{
  "positions": "rope",
  "bias": "none",
  "schedule": "wsd"
}
Each number is 50 + 10 x the weight over its row's rms, rounded and kept within 0 to 99. Layers, rows and columns count from 0. The size before them is the row's rms in percent of the matrix's.

# up: layer 7 MLP up, 1024x256, rms 0.0725, rows 874-887, columns 0-255
# down: layer 7 MLP down (transposed), 1024x256, rms 0.0652, rows 874-886, columns 0-255
up874 102:44 66 77 47 54 57 60 40 40 55 67 29 69 42 47 53 63 61 33 49 70 29 48 55 47 47 37 63 47 42 41 47 54 40 49 53 51 35 50 41 47 52 47 37 49 50 45 56 47 19 46 51 57 51 43 60 54 37 60 58 60 52 44 68 54 41 52 42 63 40 59 61 68 54 49 45 46 51 62 39 57 38 54 54 40 51 48 56 48 48 41 40 44 35 49 42 67 54 61 45 49 71 29 42 63 54 50 48 48 49 52 38 50 68 54 41 46 35 55 54 41 49 47 32 57 51 49 42 59 53 49 57 68 60 64 45 56 49 45 49 44 50 46 37 66 47 39 50 48 54 49 33 30 56 36 37 32 38 33 59 63 59 34 57 49 43 46 45 56 24 54 54 44 56 70 54 36 50 58 45 55 42 48 49 57 22 56 73 40 45 55 52 48 53 42 56 40 57 59 56 62 54 41 35 41 65 51 66 49 52 56 51 61 56 43 55 51 42 44 72 25 49 67 58 47 38 48 59 57 63 41 45 33 62 55 63 57 45 49 58 36 43 45 56 34 53 52 37 53 58 43 53 32 42 38 42
down874 105:52 52 48 53 49 52 36 33 43 41 54 27 65 59 56 51 56 69 43 58 54 32 62 44 57 57 62 41 72 73 54 45 59 27 44 69 52 53 29 50 57 39 37 49 35 49 38 47 63 52 46 42 36 49 47 54 39 51 53 54 59 53 40 53 47 55 51 50 62 52 39 55 48 51 56 43 47 49 32 53 64 44 43 47 46 42 54 45 48 48 35 44 43 37 56 62 36 60 53 39 71 41 67 63 27 57 38 46 62 55 70 56 59 47 57 56 54 42 48 54 20 39 52 55 51 51 39 56 58 57 60 47 54 50 62 47 42 49 42 65 50 42 35 58 35 71 56 55 59 49 43 47 62 37 54 49 60 38 46 54 48 45 16 48 39 34 44 55 50 57 33 39 41 68 40 52 45 44 54 51 43 39 57 46 37 36 53 50 58 50 59 32 41 57 41 46 57 54 39 51 60 60 45 51 40 61 56 67 64 47 34 42 53 59 40 55 28 40 49 48 57 45 47 59 56 45 61 37 57 50 45 49 49 42 30 57 37 61 54 54 50 64 62 42 55 50 65 69 36 56 35 31 65 38 48 41
up875 105:47 48 52 40 62 64 62 52 50 34 49 37 57 50 62 43 59 58 53 18 55 49 49 44 47 57 39 64 50 73 59 58 52 66 57 44 54 43 54 55 56 62 40 39 57 54 42 51 76 50 50 39 55 53 41 56 72 53 54 53 46 43 60 42 45 60 45 42 39 57 66 49 41 52 50 48 47 50 47 57 35 56 46 53 45 45 68 40 62 77 65 48 58 60 56 53 51 51 48 43 49 54 49 39 47 61 48 59 47 66 44 47 53 42 43 34 35 50 61 43 48 68 42 44 50 80 68 55 34 38 37 67 43 68 58 51 53 37 55 43 42 28 58 31 48 56 55 28 61 34 43 49 31 48 47 62 53 50 47 56 48 43 54 43 50 65 43 68 42 48 53 55 60 48 65 65 29 61 45 48 42 53 25 46 61 38 59 60 44 32 51 63 55 31 60 52 57 40 52 53 58 49 39 50 50 62 51 47 42 46 38 42 61 54 51 64 68 54 61 41 54 43 54 47 51 62 47 53 58 36 44 42 71 50 53 52 53 42 46 54 44 54 58 64 30 45 45 71 36 61 51 47 36 50 44 70
down875 104:42 40 49 53 62 62 61 42 41 55 42 45 55 54 66 52 38 47 62 44 69 42 55 61 57 54 48 77 54 65 42 58 54 59 61 53 45 39 56 35 68 55 75 54 57 38 49 54 66 51 48 39 55 68 30 47 60 59 38 56 41 49 43 40 54 63 60 50 50 52 45 30 48 55 46 41 60 52 64 56 53 47 49 45 46 40 48 52 40 64 47 51 71 60 51 42 30 63 41 33 43 40 39 38 43 54 57 70 61 52 62 52 48 49 53 54 48 58 59 54 56 46 51 49 44 52 62 53 45 43 55 47 54 54 61 56 34 34 37 29 43 59 63 52 53 56 50 67 56 45 30 44 39 53 42 69 45 40 39 50 66 43 50 41 32 51 61 54 46 54 45 42 47 67 71 49 58 47 32 63 38 78 60 45 38 69 50 62 59 64 55 47 37 68 59 42 53 44 53 52 37 60 55 47 35 51 38 68 44 62 54 43 68 42 50 52 58 55 50 42 62 69 68 34 33 54 46 64 52 35 38 49 51 36 55 36 66 40 35 50 39 47 57 59 44 39 48 56 46 38 55 60 45 58 47 48
up876 101:52 50 61 45 60 37 57 63 48 42 48 68 51 59 65 63 42 50 49 64 55 51 33 41 51 69 34 39 45 44 48 59 47 62 35 39 67 49 35 49 49 42 43 72 50 55 48 53 35 43 37 51 63 53 43 26 59 43 49 69 58 54 53 51 47 43 51 63 52 47 53 56 51 39 52 51 43 35 53 42 38 49 46 41 59 57 44 65 56 36 42 44 52 59 46 67 68 59 21 55 36 41 32 38 57 43 41 49 42 47 50 54 70 60 55 48 51 58 63 42 69 72 55 48 61 41 40 40 63 63 64 59 61 44 50 50 76 42 50 56 61 47 46 67 46 52 49 49 53 63 62 33 64 44 49 61 41 44 63 42 49 41 48 46 54 30 57 56 53 53 41 32 57 42 41 50 62 45 33 50 39 47 57 52 53 66 57 53 57 48 38 52 50 51 39 63 53 57 40 52 45 53 51 63 49 75 54 52 42 35 62 36 35 57 31 49 40 63 43 71 42 46 45 58 42 41 57 44 61 40 53 60 62 41 53 51 52 41 51 68 33 56 44 42 35 43 79 57 47 47 45 52 39 55 67 53
down876 102:42 45 65 48 57 44 39 60 51 38 63 68 44 68 40 42 27 54 53 57 54 40 27 37 59 48 50 63 61 56 51 49 41 45 48 32 57 45 34 55 60 64 54 70 46 57 59 41 49 42 52 56 55 53 45 30 67 51 38 52 48 39 40 48 45 56 54 51 28 45 71 46 55 57 53 63 48 42 43 40 37 50 52 53 41 60 56 43 38 37 57 27 44 51 47 57 44 48 64 43 54 63 56 39 42 63 38 57 54 41 34 56 51 44 33 51 36 65 74 57 60 43 69 37 70 60 50 53 38 51 40 62 58 63 53 51 60 41 49 56 37 48 47 56 71 51 66 35 49 25 58 50 38 51 39 50 51 60 47 73 62 49 46 57 49 59 42 40 50 53 36 44 48 57 47 61 30 32 50 52 34 54 42 52 44 48 44 52 71 56 58 51 68 50 59 42 29 53 56 51 37 54 46 63 55 53 49 38 53 58 54 60 34 61 40 33 52 52 60 55 34 58 59 57 50 36 50 60 61 42 61 53 44 43 52 39 75 35 54 56 33 53 47 47 42 57 45 45 40 41 43 50 57 32 40 39
up877 119:37 51 60 50 48 57 60 78 45 45 64 37 45 34 65 65 60 46 58 46 56 41 44 64 54 36 31 40 50 59 36 58 54 57 61 50 60 54 56 56 56 54 70 56 52 50 53 40 35 42 65 44 43 30 57 50 74 47 59 66 66 61 56 49 56 41 41 35 34 68 48 60 52 54 38 51 64 53 52 63 63 40 68 42 48 54 45 39 64 57 47 49 38 36 59 56 58 47 47 42 40 53 49 46 46 58 47 49 50 63 55 55 44 54 44 41 57 28 55 35 63 61 46 54 39 50 41 58 46 47 50 39 43 44 49 47 58 53 59 50 49 46 39 61 49 60 54 44 57 75 41 51 54 25 24 40 56 61 51 44 51 51 33 58 42 51 53 45 49 47 71 50 59 61 36 29 46 55 48 53 48 46 47 37 52 52 64 44 31 28 54 60 51 28 52 62 51 47 40 55 46 44 49 39 36 55 53 57 52 48 40 35 40 44 58 50 33 48 49 74 46 63 43 50 73 51 47 53 40 43 62 53 57 68 31 60 52 44 60 51 53 56 47 49 66 75 55 48 47 40 37 41 42 30 47 31
down877 113:47 41 49 52 25 51 31 62 48 48 53 53 40 53 47 60 33 58 47 27 45 50 37 14 53 37 64 43 48 51 42 51 52 69 38 43 54 55 57 41 62 52 51 52 59 22 50 38 47 60 49 50 47 54 56 49 43 39 54 52 73 38 49 50 43 39 59 58 35 34 24 52 45 47 45 45 61 53 37 44 43 30 47 46 47 51 64 55 44 51 48 41 36 46 46 50 39 49 43 47 44 53 38 58 53 40 47 26 61 55 34 50 59 59 47 36 56 51 66 61 45 59 49 38 48 57 58 62 53 43 53 58 65 56 42 53 45 49 36 58 61 51 43 52 37 55 49 49 61 48 64 64 69 50 41 57 45 53 45 55 56 59 37 49 27 54 49 64 31 38 48 76 50 63 49 61 51 56 39 53 65 46 54 46 70 56 49 55 59 46 48 43 47 52 49 57 46 47 40 57 61 51 38 50 58 42 37 34 39 53 67 48 60 43 56 54 51 45 48 41 26 48 46 57 42 23 38 55 40 31 54 29 76 59 48 45 53 32 54 46 46 70 57 67 64 39 56 54 49 55 44 51 53 54 64 47
up878 095:50 56 53 49 48 51 67 41 50 34 62 24 53 61 63 62 49 59 41 43 58 56 34 38 55 50 50 67 48 50 47 50 42 36 43 50 44 55 39 62 52 42 57 41 47 53 38 42 47 51 41 46 76 50 57 35 69 57 43 56 44 68 57 48 57 33 48 42 48 52 51 44 52 47 38 56 38 38 46 25 34 56 58 54 40 60 38 58 53 38 54 40 54 59 45 63 54 53 63 34 55 34 56 44 40 46 53 46 57 47 51 57 45 60 64 50 52 34 55 37 64 56 58 36 39 48 31 54 44 34 57 65 41 35 68 61 50 42 61 39 46 32 46 60 67 53 60 41 62 69 42 64 51 50 49 46 27 38 53 54 32 58 51 38 52 56 27 53 48 46 51 49 77 36 56 58 41 27 45 65 49 46 35 61 36 30 47 59 53 47 53 53 30 43 67 64 43 49 37 57 61 48 42 47 57 73 57 49 50 27 33 46 58 44 56 48 34 42 32 49 38 59 46 40 49 51 54 50 55 44 50 42 50 53 46 48 49 46 26 66 58 36 58 53 40 55 40 48 49 56 54 54 39 39 44 51
down878 097:47 39 36 50 55 52 41 26 54 46 49 50 51 32 45 64 61 50 54 32 52 52 55 44 57 45 49 50 61 58 58 61 44 52 43 49 43 50 62 42 61 46 26 55 57 37 57 52 51 40 61 63 47 56 36 56 49 61 62 40 53 50 47 43 44 31 54 50 57 44 59 61 42 39 54 55 37 38 59 39 61 62 52 60 52 64 36 57 59 40 47 48 60 60 56 63 43 40 57 53 38 55 56 48 62 65 37 56 42 56 49 48 62 54 32 56 51 58 28 43 47 52 47 49 58 47 41 56 53 65 57 60 57 60 48 38 37 44 41 39 54 46 69 52 51 43 54 58 57 50 53 34 45 62 63 54 63 37 52 33 68 46 52 66 54 68 62 38 60 43 49 55 45 41 31 50 59 60 64 37 58 55 34 38 59 45 54 60 30 41 40 45 43 51 51 39 39 69 53 60 43 56 51 61 46 57 65 30 57 51 54 33 68 46 59 35 49 47 50 37 50 51 33 38 41 39 54 51 60 47 57 59 48 40 52 42 41 70 38 65 73 51 61 62 62 46 45 63 73 31 80 63 66 38 60 32
up879 106:38 51 61 40 45 44 45 61 44 39 57 74 57 54 54 52 37 65 47 57 43 41 47 37 48 37 30 61 57 57 40 60 37 63 45 37 56 53 56 51 47 38 51 61 28 46 47 45 29 55 49 49 52 56 46 44 52 62 51 53 61 52 47 49 40 58 49 52 50 40 41 52 53 45 48 55 48 42 56 53 36 62 43 53 55 56 54 58 60 38 54 58 46 59 24 36 46 68 54 45 50 42 37 46 63 45 52 50 41 55 55 61 47 45 45 42 34 35 69 44 38 56 32 34 31 59 39 42 56 42 49 62 45 25 59 70 34 50 46 63 49 39 58 37 45 62 63 69 58 66 49 68 44 63 51 38 61 40 59 57 46 59 44 42 69 41 55 50 44 47 49 63 57 47 49 43 63 58 56 37 68 30 47 61 46 48 40 57 43 51 52 44 66 54 43 31 75 58 49 38 45 57 46 35 42 44 47 51 69 49 53 47 57 71 50 38 58 61 48 63 55 31 49 40 49 38 58 46 77 44 46 56 35 58 69 63 61 49 38 73 37 44 51 40 53 42 68 61 54 38 53 55 49 52 57 54
down879 110:70 62 44 61 55 57 44 51 53 48 45 42 47 50 57 50 45 49 54 46 41 64 41 57 61 60 65 45 45 40 44 61 46 41 49 60 51 38 49 61 54 41 51 57 53 42 52 44 27 50 72 60 40 50 47 31 57 70 53 54 44 52 38 37 60 47 41 72 59 50 69 60 41 52 48 36 49 52 43 56 62 53 55 49 61 51 50 46 43 46 47 51 48 55 52 47 61 46 49 58 37 48 48 25 55 35 34 29 39 55 29 54 23 53 34 65 46 44 66 55 30 54 40 49 40 62 65 53 57 36 55 50 49 43 61 44 40 42 74 71 58 41 41 58 41 62 35 54 48 46 57 48 43 52 77 54 27 39 31 57 47 73 46 47 35 52 53 51 39 48 42 61 63 49 59 43 64 64 53 47 50 42 45 68 33 32 47 38 49 49 46 63 44 42 42 61 72 42 46 41 45 45 39 54 44 55 36 50 47 60 39 61 45 57 48 59 64 43 59 49 66 52 34 49 48 62 39 52 51 55 63 38 59 49 46 67 43 39 29 44 60 33 57 39 53 54 55 57 41 48 61 38 42 52 34 47
up880 092:61 54 59 49 55 52 49 47 53 45 65 65 57 36 56 65 48 46 45 51 58 33 52 52 47 63 56 42 60 46 29 46 32 33 44 54 62 53 67 48 52 49 52 32 43 65 52 58 43 59 46 62 60 40 31 44 43 45 62 49 34 51 74 60 52 43 49 48 41 54 36 36 43 67 48 68 44 37 58 41 34 44 41 58 64 44 56 65 38 50 48 41 50 56 67 45 47 56 42 61 40 57 32 49 58 32 45 42 40 38 46 54 48 49 47 57 62 47 49 54 46 55 58 61 42 50 52 43 28 46 43 38 43 47 62 42 57 56 48 69 55 54 48 54 50 43 49 40 54 33 44 48 60 39 66 51 21 61 45 47 51 36 56 52 49 60 67 49 43 40 42 58 44 61 46 55 65 47 57 41 44 46 54 47 58 57 68 39 61 63 34 66 41 73 49 59 46 58 36 51 47 50 38 54 43 56 49 57 45 29 47 57 52 61 63 50 58 44 65 72 64 41 65 59 40 49 37 36 30 51 45 38 56 71 39 66 49 51 58 45 68 45 70 36 53 38 71 50 44 57 55 69 62 67 48 45
down880 088:50 45 69 68 66 61 50 55 52 39 55 48 55 61 44 44 40 53 61 42 58 53 49 60 44 36 51 39 40 57 60 39 49 31 50 39 54 36 61 60 56 54 37 59 36 48 47 45 56 37 51 36 44 60 40 44 26 57 40 61 40 40 53 49 68 36 67 51 58 51 59 49 51 49 54 62 34 64 68 67 55 50 77 48 48 51 53 22 53 49 52 54 63 43 59 67 48 27 50 67 37 62 49 55 46 46 42 49 50 61 50 51 33 48 49 57 56 35 71 55 34 36 41 70 58 46 74 60 42 54 54 61 48 46 50 46 45 43 57 69 59 52 53 35 38 45 54 69 58 53 56 54 56 43 43 58 57 57 48 38 48 48 58 42 45 62 54 31 38 29 55 54 72 48 48 39 54 61 54 56 58 49 59 42 51 45 58 59 51 58 48 53 59 46 44 60 55 66 50 57 45 62 60 59 50 50 43 63 32 20 43 61 41 56 45 42 59 40 44 49 37 53 58 49 29 53 54 49 52 36 70 36 52 55 33 47 60 41 60 55 38 46 45 55 36 47 67 53 54 53 56 61 42 53 58 72
up881 094:56 62 49 50 49 54 64 49 49 68 57 58 45 35 44 56 48 45 44 63 62 50 48 63 58 42 38 49 35 68 53 45 48 43 53 41 71 38 58 73 44 45 70 53 43 46 50 34 36 46 68 51 51 51 62 57 74 58 61 45 49 52 53 60 39 42 45 60 39 57 61 47 41 44 32 45 52 60 52 43 49 48 58 55 52 54 58 51 67 39 41 39 88 58 37 55 57 57 57 67 62 51 52 53 73 57 46 44 43 51 51 40 77 57 58 40 40 47 55 61 45 50 33 52 59 54 38 50 40 45 43 47 38 59 45 44 46 65 57 41 62 59 54 43 54 56 39 37 37 52 56 43 61 34 62 58 53 37 56 45 50 46 34 33 58 52 42 41 42 30 39 67 55 49 48 55 37 55 59 54 47 50 48 45 41 41 61 54 49 47 38 55 57 66 55 39 40 39 42 23 58 58 51 65 69 63 54 49 37 51 42 50 54 70 42 52 32 35 45 56 55 33 68 46 33 62 51 36 44 49 44 43 49 65 44 64 30 41 44 51 33 61 52 52 54 58 40 45 54 53 44 43 39 30 55 50
down881 097:55 66 45 59 48 46 39 47 44 49 57 52 44 51 59 49 50 60 45 50 68 38 48 62 58 57 55 42 64 48 38 49 68 64 46 53 48 30 59 43 53 27 64 50 63 51 54 50 56 51 43 47 57 58 44 50 52 49 62 34 49 48 37 47 44 40 33 47 55 47 59 45 58 49 48 52 39 59 27 35 34 28 35 65 59 61 43 45 61 50 35 36 42 71 37 51 64 57 35 52 53 44 48 61 45 58 66 25 47 58 53 59 50 36 66 39 43 53 59 51 36 46 31 45 46 49 56 59 48 41 47 50 53 34 42 55 58 67 54 53 62 52 52 52 51 39 46 54 30 56 26 38 51 62 65 50 40 66 66 68 46 62 30 31 48 47 60 49 44 45 35 63 43 52 60 50 41 59 57 34 50 48 52 52 51 61 47 39 61 50 49 52 57 56 51 55 71 42 55 50 39 48 50 69 37 56 63 58 45 53 39 51 72 47 33 31 40 44 62 52 44 47 46 66 30 47 55 46 28 57 71 62 63 38 44 44 46 44 59 55 48 63 46 44 49 24 42 52 57 35 47 44 36 52 49 42
up882 097:39 42 58 33 43 49 42 59 32 39 36 61 54 58 52 66 53 36 33 43 69 38 45 60 45 57 47 53 42 64 43 58 69 54 61 36 56 84 44 68 50 57 28 53 45 46 52 28 37 54 57 52 46 64 46 57 60 50 50 50 37 54 63 43 67 64 48 49 60 48 54 70 20 40 57 69 59 29 40 40 52 52 67 50 41 44 47 51 52 55 68 43 69 48 50 65 44 67 36 47 26 44 35 51 46 63 41 55 48 66 40 69 43 46 55 43 60 53 54 46 46 56 44 56 54 57 60 41 50 42 55 53 43 42 45 72 43 44 67 65 42 40 62 44 46 48 63 53 47 69 50 37 51 60 46 39 52 49 64 46 55 69 61 33 59 71 55 30 55 52 52 61 54 60 52 48 58 45 52 51 56 42 56 35 58 47 65 53 41 47 46 58 43 39 46 47 58 47 33 43 56 51 46 58 61 48 28 63 45 47 46 48 39 49 57 57 38 52 36 52 53 48 48 56 40 51 45 35 52 39 48 38 63 47 51 69 54 47 47 52 52 53 66 46 64 44 62 61 48 41 54 60 50 55 59 47
down882 101:43 56 67 40 42 65 45 34 26 37 49 45 55 62 47 51 53 38 42 37 44 40 46 54 42 55 61 52 50 47 32 50 48 46 49 37 50 65 39 53 50 44 38 45 35 37 63 47 59 36 63 47 55 30 32 48 38 43 69 44 41 38 51 37 44 36 32 53 46 54 38 51 46 47 51 45 66 44 34 45 50 41 50 40 64 65 54 47 51 57 56 55 55 48 50 48 58 46 57 37 61 47 40 47 44 64 58 49 62 29 44 65 51 70 57 41 62 56 52 62 39 47 43 29 52 48 59 47 55 48 62 35 45 59 49 49 39 56 60 44 50 56 59 46 66 40 57 58 45 38 67 54 49 61 56 47 54 46 65 39 61 48 65 33 55 51 60 39 41 61 38 53 48 58 60 76 47 41 47 68 59 39 33 50 59 55 66 69 38 66 67 50 52 54 50 55 48 48 45 51 49 48 35 70 58 70 63 46 46 55 54 54 70 54 51 44 55 48 59 62 33 52 35 46 49 44 53 42 61 48 51 62 51 68 59 43 67 54 55 46 54 58 66 71 65 28 41 57 57 60 52 35 35 47 36 71
up883 103:66 29 58 48 37 46 57 53 45 40 50 29 58 27 47 66 45 45 25 44 49 61 32 28 66 31 49 54 50 50 37 50 53 61 51 65 47 53 51 46 47 50 64 35 48 47 38 54 43 45 51 51 47 48 51 45 48 59 64 61 58 46 60 40 60 43 49 57 53 50 47 44 54 57 50 64 40 32 52 43 45 59 45 56 57 34 61 62 40 51 36 53 33 53 49 65 42 63 58 26 36 32 37 41 42 55 44 38 52 58 39 43 55 62 52 43 48 44 58 34 44 66 46 54 28 62 55 57 43 49 64 33 44 34 40 51 61 49 43 57 51 62 52 50 38 44 50 61 61 53 57 57 50 56 45 50 76 52 54 43 36 61 44 52 39 50 56 48 41 53 52 42 59 65 38 53 36 49 45 43 51 51 34 45 42 48 58 56 35 32 42 46 41 45 52 31 51 43 41 60 71 51 38 31 50 41 43 49 41 59 56 59 40 40 57 38 53 50 39 80 56 50 60 43 29 48 57 38 57 60 47 32 31 46 51 42 69 46 39 59 40 41 63 54 52 60 42 54 69 49 47 51 57 28 43 32
down883 095:46 59 38 49 62 40 43 73 51 57 36 51 67 56 49 48 45 48 44 38 50 48 33 35 59 31 46 48 46 54 62 56 41 37 60 61 32 39 66 41 43 47 44 58 48 56 58 36 40 54 42 46 42 35 61 47 32 57 49 64 54 44 42 66 56 48 48 55 43 50 43 53 53 73 65 47 50 50 45 40 48 49 40 46 60 58 58 49 45 58 30 59 48 39 61 41 42 34 49 59 30 55 69 60 57 57 60 38 54 46 56 52 49 56 44 43 50 40 55 61 63 73 57 67 43 58 71 59 41 41 43 68 34 50 59 44 42 60 62 53 64 59 44 35 38 36 50 43 60 59 63 53 61 56 49 42 74 58 52 60 48 45 53 41 48 47 71 58 29 59 66 34 58 74 42 56 66 44 46 59 60 71 47 43 44 53 59 49 57 68 31 65 48 59 51 45 49 32 47 51 44 43 46 48 40 40 57 58 48 54 40 47 59 46 50 39 48 57 38 51 58 48 48 45 47 70 47 41 53 58 53 54 26 58 84 38 62 51 54 66 43 47 53 48 36 46 58 43 52 54 52 52 46 37 52 42
up884 101:54 57 46 58 46 52 35 57 27 55 39 59 50 38 60 41 36 38 39 67 62 35 48 63 44 56 52 57 47 55 60 57 54 40 48 38 60 53 48 44 23 56 46 54 37 47 55 33 48 39 58 62 53 47 57 41 57 43 55 64 52 59 54 48 53 54 40 50 38 54 61 50 64 47 71 57 53 56 62 45 55 55 74 31 55 51 47 62 39 64 36 47 42 47 38 49 54 52 47 71 51 70 54 49 69 45 62 57 42 40 43 49 56 39 53 61 38 58 46 54 68 59 48 56 41 56 63 38 49 37 43 54 44 53 61 46 55 49 43 42 62 55 48 53 46 65 50 50 50 49 58 55 46 43 29 65 60 56 30 32 66 64 43 50 65 46 46 61 52 54 63 48 48 55 55 43 42 38 46 47 68 40 43 61 68 47 35 45 43 53 54 58 63 64 46 51 59 25 42 43 60 43 53 53 79 54 75 38 44 51 57 63 41 59 47 49 62 31 43 49 39 50 65 64 43 59 57 54 57 35 38 56 43 43 48 45 64 41 48 57 53 39 57 62 64 74 46 61 50 38 29 41 48 31 60 64
down884 100:45 52 42 51 43 53 56 50 64 54 47 54 61 38 43 48 53 31 36 34 60 52 43 35 36 54 43 54 66 32 46 51 54 58 55 48 59 61 53 60 78 51 54 52 63 41 47 64 44 55 42 46 60 45 55 54 39 63 57 54 71 39 53 34 33 50 75 75 72 66 65 53 54 46 45 62 55 49 46 74 51 43 52 56 58 42 60 48 57 42 37 64 40 44 51 59 50 40 50 60 54 43 57 46 36 56 41 52 50 41 72 38 29 53 45 36 50 49 34 43 58 42 41 59 60 39 60 41 50 63 54 44 61 53 73 54 46 40 41 57 54 53 40 51 53 38 46 47 62 39 58 44 50 35 44 52 35 58 41 43 36 50 55 49 68 48 50 66 48 50 49 36 74 43 47 42 54 41 50 31 34 50 52 50 39 20 66 47 56 49 57 72 61 39 38 66 42 50 51 58 55 52 41 58 51 47 38 55 59 47 56 43 46 46 46 51 55 69 58 58 43 52 54 52 64 43 52 46 45 42 32 50 64 56 47 67 43 62 58 54 36 42 59 38 31 50 42 52 32 42 62 59 51 29 51 51
up885 095:43 55 55 36 48 55 64 56 49 57 50 39 49 58 64 42 52 63 46 60 46 47 46 57 58 63 38 47 53 41 41 61 39 68 52 57 41 58 57 68 39 53 56 58 52 57 57 46 53 37 57 52 49 45 54 58 49 26 60 62 68 51 61 49 54 59 54 41 45 73 48 59 40 39 29 49 34 48 68 46 74 49 45 46 53 51 57 38 54 50 46 42 63 60 57 52 55 41 43 51 50 43 43 65 39 42 42 29 55 67 44 68 57 61 56 51 40 53 44 39 50 56 35 51 27 70 54 55 35 57 54 48 41 44 53 41 42 53 39 58 29 46 30 43 50 52 62 49 71 47 42 52 51 55 43 59 69 50 45 54 38 51 42 46 53 57 41 68 50 48 48 66 46 53 46 53 69 43 29 60 49 46 41 25 61 65 43 62 49 65 56 54 61 39 53 71 62 37 37 48 58 44 54 51 41 40 56 49 53 51 48 23 49 67 57 53 53 55 22 61 52 55 62 57 62 55 54 46 67 61 43 50 39 39 83 48 45 49 63 52 52 47 52 35 44 47 40 65 49 35 54 42 54 64 51 44
down885 092:56 60 35 39 64 51 36 65 32 35 45 52 34 40 62 47 44 50 62 42 43 33 34 55 59 50 59 54 51 55 58 39 57 63 57 42 41 65 39 53 52 35 47 45 37 55 48 49 50 50 48 51 43 68 54 45 49 43 29 32 46 58 55 54 35 55 60 49 37 39 53 58 65 53 54 58 37 43 56 54 68 48 43 49 60 57 41 63 43 77 52 60 61 37 45 35 48 41 64 42 48 59 47 68 49 32 69 40 51 61 32 35 46 64 41 59 51 53 33 54 42 36 51 57 47 33 49 57 56 59 63 37 43 54 54 52 61 47 51 51 50 54 53 72 48 54 44 51 41 64 46 73 42 57 50 31 47 33 38 51 36 32 54 63 43 59 45 63 32 41 53 48 50 38 42 53 45 42 65 45 64 61 54 40 49 55 55 33 47 47 42 50 30 64 27 25 50 49 50 40 58 43 58 42 59 49 44 50 56 39 57 61 50 60 46 58 35 49 56 45 46 59 60 63 61 46 68 37 45 48 45 69 35 35 47 39 32 63 59 54 65 52 45 65 53 60 52 44 58 56 44 55 59 59 40 43
up886 103:42 48 55 48 61 42 49 42 51 46 57 39 57 23 40 45 71 52 56 46 42 37 24 49 56 60 35 50 44 47 51 33 59 62 59 35 48 53 56 42 56 39 65 38 42 58 37 66 57 25 43 42 72 50 53 54 33 55 54 66 72 55 47 43 40 53 40 54 45 40 55 51 58 49 41 65 68 39 39 51 53 39 66 61 56 71 30 32 48 39 42 49 22 48 60 51 45 54 35 58 54 40 38 66 56 69 52 43 55 46 36 52 47 31 47 46 51 46 58 40 43 49 54 52 45 62 62 38 54 63 40 38 56 47 54 52 43 53 37 48 67 43 64 34 67 40 59 63 53 54 45 58 58 61 49 43 32 51 50 59 48 44 48 57 58 40 41 67 45 31 49 66 62 44 45 52 38 58 59 51 49 24 41 56 56 55 47 46 33 40 60 53 42 40 44 45 60 56 62 39 68 56 44 45 55 55 44 46 52 56 48 33 32 52 46 50 55 38 39 55 55 47 67 46 39 51 52 53 57 35 59 52 55 61 56 60 38 43 54 45 39 29 56 44 57 53 48 51 44 52 44 63 30 54 51 56
down886 108:36 42 42 55 46 57 49 43 50 28 39 64 32 35 42 57 41 60 51 43 49 45 45 67 53 54 48 44 41 67 51 31 46 37 49 48 48 61 75 51 49 43 66 41 52 50 35 39 52 46 48 56 60 66 42 52 61 48 42 50 43 52 62 47 56 41 61 45 53 35 39 53 48 45 50 57 74 64 48 60 59 58 40 40 45 33 58 36 56 44 61 38 69 65 43 42 56 31 55 31 43 44 63 47 39 43 55 53 54 83 38 46 47 43 44 48 53 50 51 38 62 57 49 44 48 45 40 45 41 62 48 57 55 64 41 39 46 38 57 41 62 44 67 48 23 51 55 50 51 54 47 49 42 44 50 55 52 67 60 53 61 68 48 54 38 63 64 35 42 46 60 49 58 46 57 35 51 40 38 51 51 67 52 71 58 46 65 68 64 46 43 56 35 77 47 49 55 39 35 49 31 59 46 34 64 70 55 38 55 50 53 62 55 52 55 40 53 50 31 41 37 51 53 56 48 44 41 30 58 60 66 59 66 52 44 51 67 62 36 57 62 39 52 58 55 46 47 50 52 53 54 46 39 62 47 38
up887 103:40 32 57 48 53 55 43 53 64 49 42 46 57 59 61 45 68 46 63 53 41 54 39 45 35 39 52 36 52 48 52 35 47 55 37 47 63 38 54 65 32 68 46 55 40 46 48 50 51 44 50 48 57 45 45 39 23 47 60 54 52 52 57 58 52 48 68 48 45 55 46 44 49 49 48 41 39 38 53 44 32 40 43 44 48 55 48 43 73 71 45 53 43 65 53 55 68 60 37 45 60 51 37 48 67 49 38 61 64 49 53 44 48 41 47 52 52 50 63 40 63 72 33 52 50 60 40 62 46 40 59 50 65 22 50 58 35 41 55 57 20 54 46 50 40 51 46 34 68 46 51 31 56 58 34 56 53 50 49 40 55 47 44 41 69 82 45 47 53 52 59 48 38 41 34 42 57 47 35 62 52 45 49 28 49 59 56 42 39 50 51 30 58 46 43 52 75 40 47 40 48 41 40 37 59 68 36 59 38 55 43 49 45 49 45 37 60 54 63 64 42 59 50 38 52 39 59 72 52 53 49 28 68 49 44 56 48 45 57 50 44 38 53 52 49 49 36 54 50 45 61 71 42 50 48 54